Weights of a small GPT-style language model, trained from scratch on English Wikipedia.
Architecture: RMSNorm after each block, embeddings untied during training.
Each number is 200 + 40 x the weight over its row's rms, rounded and kept within 0 to 999. Layers, rows and columns count from 0. The size before them is the row's rms in percent of the matrix's.

# q: layer 2 attention query, 128x128, rms 0.245, rows 0-52, columns 0-63
# k: layer 2 attention key, 128x128, rms 0.238, rows 0-51, columns 0-63
q0,117,221,228,189,217,247,234,146,231,216,154,174,238,186,223,270,102,159,178,188,178,189,237,239,172,212,203,115,237,224,220,242,156,204,217,215,140,247,239,193,229,236,231,182,157,189,277,156,235,227,254,221,235,198,171,171,246,210,201,134,177,207,165,119,204
k0,109,198,172,238,216,217,208,242,215,197,177,204,209,97,264,230,145,198,233,173,185,157,204,151,201,238,209,121,222,187,178,204,261,208,148,173,223,138,234,154,146,223,246,258,135,142,191,224,200,223,229,187,176,187,135,204,255,175,225,193,184,219,190,136,306
q1,100,290,160,129,267,258,220,190,143,188,223,173,236,171,240,164,189,201,187,145,225,247,135,235,224,153,253,172,216,248,202,279,282,239,169,286,194,271,237,164,178,203,217,233,159,244,167,172,199,261,249,233,91,222,220,188,232,179,142,200,179,111,173,235,179
k1,110,215,154,196,249,124,198,215,184,273,215,214,226,188,233,236,140,261,207,166,208,188,204,168,221,209,194,165,285,220,213,185,212,232,178,172,248,237,212,184,225,204,224,291,114,205,228,180,193,131,167,108,219,177,280,172,159,190,262,143,196,246,207,157,287
q2,110,211,204,253,239,129,192,144,197,223,203,219,207,210,195,187,210,287,262,173,91,261,233,145,210,181,241,251,189,175,190,255,196,209,111,204,176,168,157,242,215,215,149,204,133,147,163,189,221,186,219,223,173,262,173,219,216,117,310,158,211,141,265,186,199
k2,096,222,216,196,210,213,185,184,175,216,157,230,136,203,198,179,188,173,197,195,210,242,195,159,157,160,254,255,158,99,256,225,225,275,199,154,202,237,266,215,161,117,180,223,140,245,193,207,163,216,168,84,171,134,195,174,176,203,206,155,235,246,163,202,221
q3,085,240,172,198,156,228,98,201,239,126,135,209,228,251,228,221,240,173,169,237,161,203,184,178,250,127,160,201,180,227,226,211,161,162,179,211,216,185,184,262,239,163,212,199,223,263,157,156,161,169,162,184,150,144,162,187,262,194,228,213,225,185,222,193,264
k3,101,169,120,206,220,139,150,270,240,250,188,231,200,191,164,249,229,214,156,196,229,180,145,230,195,275,182,162,217,205,233,118,220,189,239,207,189,175,174,259,251,280,262,232,248,170,196,130,227,156,183,194,217,302,185,204,236,214,182,162,212,227,213,212,210
q4,090,222,220,199,245,159,210,152,136,186,211,254,200,167,222,208,126,237,202,239,214,213,165,170,184,184,224,134,164,112,261,254,207,248,223,261,182,177,221,221,237,255,189,260,147,120,182,164,249,138,172,182,166,207,221,216,166,207,233,198,277,239,208,189,205
k4,088,141,175,227,217,190,235,167,187,188,203,191,222,265,136,204,157,187,259,198,188,229,302,214,155,139,225,241,222,166,211,184,144,217,219,150,176,235,153,255,227,175,137,203,261,172,174,212,193,193,206,135,151,151,295,250,225,216,256,148,180,190,152,276,214
q5,096,248,185,172,143,166,219,142,151,107,208,226,277,208,229,223,158,192,167,214,233,181,187,208,215,126,175,154,238,202,146,261,187,176,241,280,217,219,256,235,221,225,146,218,182,212,196,178,229,253,179,167,248,144,174,193,155,225,155,203,229,191,207,218,168
k5,099,225,231,168,174,196,171,200,215,192,218,160,132,196,196,144,96,151,183,229,151,147,228,291,189,252,216,140,164,247,229,253,186,177,189,233,255,207,159,268,170,214,167,232,179,114,248,168,225,218,245,242,192,248,268,293,135,230,200,146,214,231,154,225,127
q6,090,177,217,144,232,245,152,209,171,116,265,121,250,228,236,292,223,238,227,199,201,178,202,258,171,207,251,257,208,246,197,287,290,198,195,205,140,205,169,146,252,254,170,237,187,162,261,232,136,217,246,267,109,232,190,162,243,164,233,207,261,206,214,267,148
k6,099,231,248,206,193,175,189,231,152,232,205,189,169,189,260,210,182,220,191,124,123,208,230,192,256,203,272,169,227,259,269,202,193,291,200,221,222,215,214,137,189,151,147,226,139,197,237,142,226,178,212,197,211,143,199,179,230,183,139,206,200,186,268,173,224
q7,093,220,174,198,216,237,220,238,214,222,220,135,151,249,217,181,249,262,211,157,224,174,141,267,167,238,168,226,220,183,119,216,149,241,194,202,295,215,215,186,210,238,180,183,220,212,230,180,161,282,226,160,174,175,155,175,195,223,187,281,189,182,182,179,202
k7,093,204,243,160,184,209,236,176,318,167,221,206,183,280,256,177,140,205,210,266,193,205,194,179,145,209,221,142,181,220,228,228,181,162,156,257,278,243,171,234,206,243,231,178,254,184,168,163,241,167,201,134,189,239,167,245,193,282,187,197,211,222,162,150,173
q8,101,236,242,251,254,222,262,181,82,249,218,183,176,218,211,154,198,163,186,227,182,212,202,263,162,147,182,217,195,214,214,220,251,176,193,212,206,235,173,199,227,143,215,197,207,242,183,176,224,237,202,213,173,142,216,237,115,271,229,111,167,241,177,264,233
k8,094,172,282,126,226,183,234,258,176,219,236,150,247,217,204,119,175,220,192,196,226,221,245,229,243,211,211,157,170,184,158,89,207,155,190,233,173,265,137,175,185,201,187,268,204,188,233,222,284,219,188,242,257,141,175,190,243,189,194,229,187,244,159,239,157
q9,101,208,192,205,252,231,206,242,183,168,205,143,194,153,149,208,244,193,151,243,222,201,146,148,261,252,246,192,218,154,227,160,236,143,203,102,146,166,193,203,200,211,146,141,127,130,103,255,275,201,191,213,219,239,186,197,223,176,179,152,220,180,161,163,203
k9,096,211,168,241,204,177,137,212,256,255,257,259,242,150,103,184,160,258,224,206,188,167,206,172,191,164,165,178,172,203,186,233,180,198,225,165,188,189,237,185,290,298,104,158,220,225,238,244,223,245,194,241,186,224,195,168,290,153,240,242,248,254,220,168,192
q10,117,138,206,238,228,135,186,153,230,248,193,225,203,145,204,255,129,223,154,232,206,240,259,134,206,189,198,112,119,158,188,254,180,156,228,203,168,227,305,184,174,230,149,234,184,198,236,202,188,170,128,272,245,201,211,250,179,222,182,223,199,185,188,154,177
k10,104,202,169,260,206,181,137,202,235,166,200,183,234,230,166,249,180,185,191,140,186,244,215,168,135,141,169,207,167,115,216,282,173,134,227,194,107,182,214,182,240,304,162,216,188,159,218,228,182,240,183,178,205,225,204,178,184,62,230,220,175,256,214,287,220
q11,100,207,145,159,190,163,154,213,212,185,144,273,200,200,176,194,242,146,177,173,223,179,237,195,186,181,214,262,201,237,188,134,161,136,251,252,214,199,189,208,223,232,214,221,218,269,242,155,214,213,191,197,191,286,166,222,243,215,167,217,218,245,224,152,226
k11,098,197,214,260,196,196,195,267,192,271,158,146,219,156,150,184,255,187,200,194,211,247,233,287,250,191,211,267,179,116,227,175,132,160,235,243,214,93,196,207,196,219,166,211,205,161,229,171,236,187,183,245,163,160,182,185,173,123,191,212,179,163,318,265,303
q12,100,173,182,300,172,140,251,151,161,252,178,224,152,231,200,199,266,159,163,220,186,199,206,279,146,283,205,151,237,135,222,125,189,175,226,175,234,254,248,235,231,196,229,154,182,177,165,180,208,183,209,188,240,161,221,190,171,202,184,140,197,164,165,153,231
k12,104,213,161,261,223,204,235,109,236,276,136,237,276,128,123,238,227,193,216,175,246,185,229,200,218,229,160,176,163,155,180,168,197,203,256,172,166,221,195,241,194,244,286,188,181,198,261,229,247,228,176,168,278,192,235,146,153,156,194,253,122,245,153,108,208
q13,105,233,178,182,199,216,209,133,162,227,161,159,176,127,103,186,216,234,154,209,218,191,138,192,220,172,139,201,169,238,258,202,197,216,196,215,191,188,208,226,167,246,186,251,185,268,216,265,186,133,236,288,182,162,153,148,188,162,185,269,188,136,171,242,135
k13,108,192,147,227,193,157,238,213,118,203,218,174,174,227,236,217,217,215,127,139,248,218,251,222,177,176,179,180,194,206,270,215,183,243,219,230,159,202,198,238,234,246,191,249,165,168,252,256,161,172,239,170,231,159,165,114,225,147,128,187,137,101,156,232,171
q14,094,186,151,188,84,195,222,205,164,165,194,135,217,230,195,152,222,180,223,275,183,175,213,239,140,286,168,265,232,204,184,229,150,180,206,176,266,226,231,241,229,130,148,261,176,210,120,218,199,184,270,192,193,200,224,208,187,202,194,191,211,253,245,196,210
k14,110,169,193,116,189,239,145,225,176,133,220,269,125,167,205,206,135,168,253,199,248,224,229,203,188,204,223,187,172,240,186,171,227,279,156,172,212,183,204,231,191,208,171,233,223,197,163,153,248,256,133,136,302,209,183,208,224,244,172,195,191,185,158,169,128
q15,108,253,193,203,170,208,236,177,216,199,206,196,181,174,231,230,156,184,274,185,242,132,289,240,213,188,240,214,212,232,209,141,229,282,130,175,222,261,289,187,226,244,174,169,156,155,188,145,175,231,154,194,191,142,205,231,199,214,216,229,203,133,255,193,211
k15,100,189,259,198,181,215,155,169,236,159,250,214,196,158,262,244,173,219,126,221,123,240,119,199,222,190,201,121,152,216,215,276,240,164,161,195,177,191,257,212,224,185,224,189,239,218,163,233,253,196,230,146,263,190,235,245,237,229,169,202,178,180,184,129,163
q16,105,308,217,229,279,239,213,156,181,198,197,140,118,214,168,201,138,192,129,175,179,209,265,208,216,185,213,184,172,249,190,258,218,164,131,195,186,225,162,147,248,110,165,216,210,156,166,184,211,193,173,118,194,159,232,179,202,193,233,228,239,171,163,164,207
k16,103,185,185,147,227,190,172,206,155,253,292,170,169,221,184,213,198,187,310,147,267,222,174,155,187,120,192,152,198,251,177,185,250,150,144,168,231,229,201,254,170,233,139,201,191,181,123,211,257,208,198,224,240,311,155,153,229,184,187,221,235,233,191,206,168
q17,103,234,212,142,147,199,167,204,292,128,166,213,226,164,160,208,194,227,142,182,229,117,179,169,148,182,209,129,127,212,303,151,219,160,169,133,194,212,206,215,218,201,235,149,301,206,203,191,192,180,174,230,212,164,201,171,280,225,195,191,218,243,255,158,215
k17,110,177,255,180,207,154,218,287,205,239,274,235,183,160,178,216,201,200,189,209,173,188,142,203,161,206,268,200,203,164,231,144,207,210,198,134,177,228,228,183,273,184,221,171,220,140,243,146,238,115,208,203,177,149,210,159,181,186,272,144,230,210,222,235,214
q18,106,237,227,230,122,176,240,275,248,234,103,172,222,203,262,194,186,192,158,187,161,178,182,244,180,147,192,143,211,216,228,168,192,174,204,198,260,262,151,166,215,240,159,216,225,261,197,193,228,189,161,192,294,283,169,202,170,179,160,177,161,186,225,241,249
k18,105,194,184,121,207,227,227,210,178,166,304,207,205,224,312,199,217,213,239,217,146,248,189,215,215,162,168,193,203,114,149,228,224,220,230,169,208,223,256,222,244,155,212,210,158,170,235,246,197,237,277,289,210,174,168,208,152,248,154,159,142,179,192,270,189
q19,106,240,167,140,228,229,287,186,259,228,169,250,199,169,215,235,177,252,201,258,229,221,238,266,272,231,214,110,215,170,192,222,217,102,172,177,158,204,223,169,239,190,169,204,144,223,209,114,271,193,156,193,159,218,201,244,212,202,125,221,150,236,241,182,181
k19,103,170,212,221,158,133,178,172,142,219,260,218,202,201,174,179,107,183,188,232,196,197,195,224,207,231,201,192,242,240,162,144,218,162,159,206,185,165,176,186,238,150,161,187,197,213,172,286,244,158,187,236,260,170,211,181,208,227,153,232,246,202,245,198,190
q20,100,234,262,235,195,197,183,278,139,214,178,233,224,151,177,193,218,237,309,239,211,195,188,225,164,188,202,217,207,287,195,151,211,223,128,191,215,103,161,183,207,243,249,149,147,118,202,175,194,216,194,192,183,109,233,185,105,234,136,137,172,187,248,205,189
k20,096,227,221,157,138,104,151,252,149,231,230,180,173,170,194,206,240,278,191,253,197,233,148,204,249,213,195,205,263,222,111,149,248,195,129,182,177,202,303,120,205,121,186,189,128,208,194,191,209,230,227,190,227,232,230,193,175,208,189,181,188,253,137,216,212
q21,109,151,245,167,134,150,161,225,209,216,185,180,201,276,197,190,191,229,142,213,180,259,256,196,316,194,199,264,184,136,206,248,200,206,196,221,239,216,196,204,216,209,219,185,145,202,175,198,240,253,208,156,220,190,183,225,172,177,194,261,196,245,146,217,179
k21,102,215,116,137,259,227,203,151,93,165,197,204,191,174,223,203,194,206,265,182,211,197,196,207,228,203,227,234,183,163,218,306,211,213,217,240,263,193,264,173,214,154,197,206,169,268,224,206,218,219,257,233,145,150,240,187,227,219,214,185,187,235,230,216,191
q22,116,127,209,262,252,282,229,194,191,222,202,203,293,183,220,167,181,154,142,136,194,230,179,210,183,200,153,223,172,303,186,160,128,307,243,181,184,242,222,158,199,186,214,218,202,227,216,265,196,172,182,175,232,228,215,234,184,196,156,229,123,221,261,149,203
k22,101,209,259,212,211,211,194,104,310,192,211,195,201,206,199,194,169,106,250,96,202,201,192,127,213,222,191,263,125,192,175,251,191,210,182,227,226,178,227,191,227,195,243,171,136,228,159,189,175,241,173,166,201,152,139,208,208,180,141,87,169,211,185,207,209
q23,106,165,163,206,219,320,212,200,150,200,144,152,186,184,185,126,131,132,181,227,218,167,215,145,262,184,170,187,209,224,194,215,168,179,116,221,244,152,202,273,223,134,118,183,174,161,214,200,237,183,169,244,203,215,187,173,192,226,211,179,192,88,147,199,160
k23,107,195,135,171,210,137,179,213,210,178,179,182,190,213,192,200,210,204,227,217,147,244,195,239,212,252,228,252,192,187,232,217,248,146,161,243,236,252,221,227,139,183,209,197,182,136,134,220,182,251,248,159,241,279,186,244,286,213,127,205,256,213,226,172,207
q24,108,281,214,265,237,166,214,170,218,238,174,196,192,228,268,244,220,212,167,173,242,223,175,282,149,145,185,107,197,187,238,200,163,168,248,219,197,226,239,288,208,210,108,148,191,221,235,215,214,220,94,164,261,148,110,194,229,208,131,204,128,171,218,196,229
k24,093,138,277,263,206,224,238,250,216,291,218,224,203,201,219,139,165,236,299,222,286,177,131,211,156,215,161,215,157,196,237,229,194,179,216,179,186,236,269,184,185,226,132,198,222,160,201,244,201,226,206,261,140,161,120,268,203,191,252,164,260,204,188,242,168
q25,125,164,209,148,239,167,194,142,219,197,208,281,297,261,211,264,151,204,167,203,168,217,142,228,274,232,196,126,196,219,224,172,233,204,178,185,164,242,219,172,208,184,155,256,273,197,213,233,168,198,217,181,161,171,193,241,265,241,225,241,200,251,248,126,221
k25,110,214,201,249,231,209,229,179,158,144,249,243,217,300,194,153,165,197,273,210,190,204,168,159,170,211,285,265,267,124,291,181,171,225,113,212,235,143,153,202,221,235,220,246,212,229,204,211,200,145,160,201,176,111,164,269,224,238,126,205,243,235,224,203,242
q26,096,182,267,163,268,164,235,213,196,147,252,221,136,194,217,235,223,173,129,209,142,194,306,101,253,211,203,176,182,249,258,197,198,153,166,220,255,246,208,219,215,182,239,117,191,221,201,181,254,199,220,197,192,218,134,279,208,206,228,141,195,126,181,223,202
k26,102,223,207,175,120,256,193,210,231,284,159,141,145,120,180,132,245,189,260,163,132,218,188,214,204,157,221,122,201,170,176,172,175,229,271,211,190,211,181,214,255,121,299,192,179,105,189,146,256,173,202,210,161,184,217,170,207,231,159,170,206,261,263,224,167
q27,110,178,234,223,173,152,169,240,207,164,204,226,224,161,212,211,123,237,247,123,203,259,321,197,196,141,206,195,210,219,140,174,286,201,226,233,235,227,206,195,146,252,184,92,229,93,209,143,234,206,157,166,160,188,164,220,219,233,227,161,216,145,140,213,133
k27,100,129,224,239,186,191,163,138,142,218,228,158,197,182,246,198,182,235,227,185,206,198,221,180,220,223,167,187,230,157,205,164,221,152,260,238,172,282,206,245,200,198,296,166,49,180,188,223,254,176,198,198,209,267,241,190,218,191,233,136,153,214,219,214,179
q28,106,169,129,165,184,149,150,142,178,192,213,169,196,209,195,237,186,137,216,141,193,147,217,221,237,265,211,262,126,265,176,167,170,122,275,222,156,229,212,209,174,180,160,244,238,238,201,170,225,258,168,162,219,238,231,248,176,178,123,179,256,147,172,272,165
k28,093,184,121,230,255,128,172,223,269,201,257,129,205,175,151,167,137,282,255,233,235,211,256,254,259,178,188,239,190,219,184,219,182,154,229,146,152,169,152,271,147,214,190,215,202,161,156,201,233,168,217,188,165,197,230,257,207,97,145,178,195,190,124,188,271
q29,104,167,194,233,145,201,142,146,220,231,278,239,185,170,218,230,167,212,276,243,201,156,231,256,194,123,185,215,212,177,179,242,136,225,197,185,194,217,282,140,96,159,216,173,192,175,216,145,226,151,204,190,193,185,164,172,160,140,271,195,220,159,210,223,205
k29,105,205,234,247,165,128,130,194,172,182,175,213,229,185,221,184,184,193,263,223,245,221,215,125,188,148,204,185,234,211,183,204,228,183,193,217,186,177,154,199,202,154,155,219,175,236,151,174,175,265,232,150,156,228,237,215,226,161,202,227,166,213,274,187,130
q30,100,206,224,134,250,253,153,180,172,215,233,170,105,171,210,150,219,211,171,213,139,205,198,249,186,214,229,276,180,191,234,184,192,154,131,119,171,174,171,191,231,227,134,206,219,196,213,206,203,171,136,208,214,192,206,196,203,263,239,179,270,207,154,146,227
k30,103,232,161,252,253,201,250,156,213,170,198,165,236,201,166,136,160,197,176,203,184,152,160,175,215,185,237,187,233,209,223,195,209,116,136,233,178,155,193,180,229,174,265,194,232,187,227,195,221,245,173,213,198,210,80,175,216,185,196,251,105,145,154,182,209
q31,110,178,141,185,166,174,132,225,239,210,259,227,233,179,229,204,246,197,110,127,197,132,230,247,300,282,167,127,169,217,244,270,150,150,200,191,179,245,126,188,234,189,267,168,183,170,206,180,201,125,176,205,224,194,199,264,209,194,208,181,206,222,246,168,178
k31,100,165,148,201,144,250,247,232,208,136,210,210,175,209,153,215,196,134,264,137,201,161,217,196,229,127,142,201,199,183,223,177,234,191,240,197,133,135,228,224,196,222,209,247,169,127,169,199,199,169,137,218,169,248,168,255,182,306,184,189,162,185,238,253,192
q32,092,185,167,249,226,288,207,210,97,270,148,215,223,168,238,126,208,171,185,160,296,181,216,225,244,255,160,133,196,206,293,224,253,152,223,192,147,200,255,222,212,188,214,214,213,202,243,190,197,161,209,209,268,204,248,248,187,203,165,203,223,120,257,127,227
k32,122,138,305,123,177,240,193,166,143,174,222,187,242,184,243,229,206,168,226,232,166,172,165,204,205,132,238,203,190,233,172,235,234,146,184,145,210,246,200,160,168,149,87,147,163,204,236,206,142,190,243,177,203,189,205,203,173,206,194,214,158,155,238,239,188
q33,103,163,226,154,206,149,211,177,271,290,199,144,183,209,207,184,288,159,168,207,287,231,198,208,186,112,168,146,210,155,244,158,200,307,173,224,236,255,199,216,256,154,287,232,235,187,258,217,177,209,175,153,216,252,281,208,220,239,185,250,238,206,195,218,221
k33,110,182,187,189,194,272,233,204,189,134,222,211,270,230,224,220,213,202,174,158,226,258,244,211,175,88,192,189,247,236,120,205,251,258,201,171,204,306,257,234,183,193,194,194,163,245,128,303,126,220,148,167,179,250,184,207,210,270,134,209,210,216,157,218,174
q34,100,225,138,156,198,153,125,107,226,213,208,154,192,157,210,262,184,228,226,262,241,221,147,201,158,155,218,150,241,211,214,188,176,199,159,235,184,169,188,192,159,203,242,223,164,219,193,205,141,208,152,195,149,208,236,166,189,194,191,203,194,251,206,257,229
k34,100,173,176,282,185,239,201,190,188,193,239,215,197,213,177,208,204,150,194,204,94,209,208,174,195,191,208,213,194,201,184,280,155,220,253,194,162,147,238,141,276,166,227,200,247,192,130,127,207,185,190,188,130,198,223,240,167,217,176,163,212,190,208,166,209
q35,093,245,182,133,186,210,257,216,243,159,210,172,190,230,210,187,201,213,199,232,174,252,208,226,218,146,111,211,139,213,118,239,169,235,178,231,114,195,135,154,223,151,131,200,170,246,233,202,176,279,230,188,236,172,174,259,229,170,220,193,193,142,212,259,196
k35,098,182,209,244,212,191,176,200,201,168,180,197,154,166,175,166,88,142,165,256,176,180,213,186,226,171,190,162,173,241,239,199,179,203,172,285,204,242,242,240,252,157,174,203,229,78,204,152,191,175,248,223,134,233,287,176,244,156,171,157,218,171,223,117,176
q36,096,209,262,195,223,209,112,225,150,231,229,195,187,221,173,240,220,168,173,181,163,254,226,197,199,172,169,241,136,191,237,238,259,201,203,219,168,223,156,142,271,181,164,229,126,222,186,253,219,166,252,142,203,272,214,152,228,162,321,294,215,190,187,304,207
k36,103,193,113,269,176,178,243,105,166,258,170,174,175,108,219,199,191,234,192,233,243,216,118,280,174,126,157,227,165,173,251,213,188,207,222,152,200,275,213,267,193,278,231,215,206,290,209,179,194,223,118,185,212,220,171,175,201,191,162,222,208,183,213,148,232
q37,080,243,193,166,296,218,207,182,142,223,209,170,212,235,155,234,195,230,186,193,221,166,226,135,264,200,300,150,219,230,272,230,156,179,252,169,122,180,189,199,222,209,151,229,201,146,187,149,234,175,208,252,209,204,232,93,153,259,205,230,143,233,222,229,180
k37,086,207,196,178,217,238,233,267,147,156,220,208,193,248,200,155,226,218,264,129,213,207,189,229,207,179,240,264,223,212,168,191,203,230,173,159,253,238,127,158,254,164,189,135,218,223,184,278,119,230,243,200,169,119,249,254,215,184,259,199,214,228,214,225,291
q38,093,156,209,191,176,159,232,189,171,175,191,168,146,160,190,172,317,160,205,187,194,259,231,204,184,134,223,247,240,182,168,233,151,194,187,207,206,182,247,198,165,209,262,157,182,185,202,230,207,126,244,177,154,205,203,179,234,194,213,169,222,206,259,232,203
k38,113,179,157,234,170,247,203,211,173,175,243,235,262,169,152,253,168,199,231,232,186,200,176,231,177,120,145,197,169,248,122,238,203,279,268,244,209,302,235,203,164,242,226,153,210,221,127,200,189,149,222,222,153,237,210,225,173,198,184,193,172,246,247,191,194
q39,086,227,182,101,192,173,206,113,209,193,179,222,173,237,237,156,204,234,204,199,257,174,220,198,199,239,143,147,219,189,147,155,139,212,159,209,167,206,185,168,219,215,210,201,217,217,229,171,158,208,141,219,223,181,202,213,227,204,130,175,238,238,230,227,228
k39,092,201,200,148,218,188,203,201,224,102,200,190,240,242,242,150,136,201,150,266,184,126,236,210,261,253,195,142,193,304,157,242,227,179,186,275,314,178,181,171,112,166,180,125,298,184,189,212,130,175,186,172,212,250,220,235,166,215,251,191,195,206,160,153,200
q40,104,205,136,184,172,166,215,147,208,273,164,134,178,231,187,219,227,188,217,158,180,139,153,228,220,208,191,234,219,193,228,223,217,165,162,166,237,180,161,194,225,185,196,155,138,156,219,274,195,191,200,263,126,232,277,218,131,196,168,216,204,182,175,193,230
k40,104,230,158,212,202,196,277,158,178,244,203,263,194,121,143,236,194,171,214,158,186,88,231,151,218,205,128,162,233,168,172,232,156,247,269,186,202,294,237,225,153,222,198,204,276,252,184,176,258,152,114,229,199,184,180,228,228,267,111,172,149,217,180,188,244
q41,086,293,180,208,170,239,231,227,192,163,199,164,196,128,181,178,177,229,242,168,237,237,248,274,178,220,243,181,214,165,218,114,155,170,202,215,207,230,173,220,225,197,241,155,192,183,247,200,195,128,236,219,166,206,270,183,180,211,208,272,142,224,152,191,217
k41,103,180,243,285,226,172,222,143,126,281,162,234,191,147,171,220,216,230,227,201,195,240,254,252,201,199,213,185,217,124,220,127,175,270,227,202,139,213,214,146,141,263,184,204,222,245,252,252,166,173,232,219,209,226,209,280,251,220,203,271,144,193,183,166,214
q42,102,225,282,220,161,235,175,230,277,235,139,174,163,206,217,246,275,169,203,244,182,159,208,280,140,187,206,252,189,166,164,182,186,215,176,222,201,240,199,220,224,212,130,152,157,205,297,213,194,187,137,270,165,224,169,248,181,230,174,281,190,114,159,246,126
k42,101,201,189,190,157,154,222,225,261,228,221,184,178,122,255,175,134,243,211,198,190,212,209,226,163,151,216,226,197,203,178,202,228,215,226,201,180,223,272,236,147,201,190,218,147,178,225,229,227,167,205,213,167,198,112,165,195,238,134,239,111,236,122,237,151
q43,101,111,231,216,165,202,264,186,205,247,196,194,170,227,138,162,180,216,188,171,89,261,160,177,198,252,200,222,203,226,220,176,221,176,259,260,197,158,187,196,172,131,262,211,188,197,143,159,178,136,199,156,249,154,153,213,185,152,168,222,175,165,176,208,134
k43,106,216,225,156,159,157,216,216,245,109,193,207,154,214,201,212,238,228,162,169,186,189,261,160,215,224,216,248,197,231,244,232,193,183,238,202,179,186,185,206,130,153,283,262,138,212,280,239,169,176,190,186,154,187,126,200,182,178,284,157,219,198,223,222,244
q44,104,227,196,217,234,232,174,216,177,270,195,132,246,166,175,187,185,160,238,126,230,234,268,229,247,207,229,266,237,164,225,254,187,174,210,225,185,173,221,214,142,201,212,276,193,162,283,171,181,128,256,193,126,273,140,212,231,223,229,212,193,149,228,275,182
k44,105,169,264,319,235,174,230,150,205,211,128,194,218,164,212,212,172,231,199,117,148,253,167,243,219,115,182,199,234,179,212,179,112,170,201,142,167,215,181,212,241,223,144,158,186,233,205,205,242,178,223,253,169,254,152,233,188,233,184,236,227,192,232,145,217
q45,101,208,216,245,231,241,78,240,132,176,194,156,179,199,237,215,169,230,199,170,195,130,254,269,192,194,136,215,178,190,142,164,191,207,161,152,268,147,211,194,204,175,179,206,177,82,230,197,217,209,169,213,158,209,177,187,217,229,201,242,216,191,208,163,211
k45,099,219,247,136,206,221,163,156,237,222,197,290,232,185,238,240,188,239,178,205,227,206,181,223,192,185,151,196,189,132,143,171,159,157,179,259,269,177,165,241,194,263,194,153,147,185,166,173,197,208,289,152,256,204,176,200,195,224,200,190,208,285,120,184,150
q46,111,229,167,172,166,228,200,154,213,152,226,206,213,206,179,221,281,190,111,221,166,179,151,126,201,282,214,267,117,132,107,245,225,199,182,139,231,205,242,261,199,215,121,239,256,220,209,217,206,178,249,189,209,263,175,198,159,210,168,271,164,140,210,172,218
k46,100,246,161,175,242,238,143,233,177,220,234,127,148,101,203,189,186,261,219,188,232,270,180,217,184,166,256,136,170,206,221,185,173,191,160,206,133,174,202,153,269,319,188,216,244,158,177,233,189,262,240,204,216,234,177,153,184,254,252,158,213,195,250,194,230
q47,101,141,191,178,253,140,194,176,181,177,211,123,218,212,210,231,159,223,183,215,166,228,176,149,216,143,189,188,247,178,235,169,275,206,130,147,220,140,234,187,205,160,219,101,172,232,170,233,190,176,245,206,214,242,208,338,248,189,217,199,224,181,251,215,171
k47,107,184,200,233,202,221,287,160,149,226,193,189,232,152,121,164,164,216,141,257,133,125,184,217,190,149,209,211,293,243,211,201,198,166,225,211,179,187,200,150,225,126,226,182,174,242,208,218,161,145,179,252,167,240,180,208,293,136,174,191,224,232,168,212,137
q48,100,183,214,201,187,185,165,272,252,231,152,192,261,256,218,176,223,226,213,252,214,225,189,155,176,236,235,177,171,231,213,248,237,281,160,105,168,200,188,210,263,267,251,238,161,221,135,253,222,230,162,193,166,231,181,253,209,232,241,189,136,176,239,207,135
k48,105,152,57,177,228,218,211,188,172,226,187,225,221,133,182,234,209,198,224,188,235,187,196,201,236,172,112,228,168,170,193,164,237,216,192,156,190,201,237,164,257,252,289,308,185,215,211,133,180,219,247,173,230,206,250,211,269,208,178,324,167,218,190,193,260
q49,100,266,218,178,242,176,111,242,219,183,198,280,161,179,254,221,214,158,232,148,211,238,258,234,182,209,171,196,246,255,271,131,193,270,175,161,209,253,209,200,228,179,214,146,185,223,260,196,124,193,204,204,279,183,256,188,212,162,218,246,163,238,225,228,180
k49,109,258,221,196,272,157,246,196,186,218,179,244,301,188,263,149,228,178,218,242,154,208,175,197,225,207,198,203,239,272,200,247,196,134,215,202,262,199,214,178,199,122,136,204,165,251,248,233,126,169,70,171,165,213,257,181,204,200,210,145,146,188,212,164,208
q50,113,219,230,170,259,143,209,205,112,197,182,165,211,154,184,137,226,286,143,203,157,235,188,162,169,199,195,161,187,263,200,251,194,134,128,203,278,144,232,136,226,249,160,208,180,206,166,169,206,175,236,189,174,163,169,165,178,209,198,166,248,214,251,169,177
k50,101,229,189,166,180,201,169,212,169,180,185,210,219,144,218,209,291,177,221,157,186,233,221,248,184,236,244,150,178,178,156,180,212,226,163,184,236,228,263,160,144,175,222,215,213,187,206,165,216,199,169,229,239,167,135,217,162,189,214,239,246,212,170,195,220
q51,115,194,277,166,289,231,187,106,218,231,210,179,179,214,215,147,189,211,229,193,194,199,123,172,147,249,225,209,195,217,251,230,166,118,132,266,234,143,167,174,208,170,229,198,171,157,97,160,242,198,218,162,168,270,270,164,209,191,190,208,211,235,194,228,225
k51,105,192,276,169,194,152,231,88,194,274,137,157,253,177,207,181,215,228,192,182,209,140,198,250,197,270,159,145,111,103,255,252,254,238,185,174,145,139,193,239,200,213,193,235,257,214,145,185,141,232,161,151,164,215,158,224,240,150,139,214,206,227,196,203,241
q52,112,207,223,252,216,201,195,155,141,168,155,260,337,167,199,145,269,189,162,155,214,179,136,220,216,202,206,147,196,219,182,168,216,182,163,241,256,188,190,151,198,269,209,165,121,175,164,211,173,151,197,228,240,187,299,219,234,193,220,133,277,162,246,217,130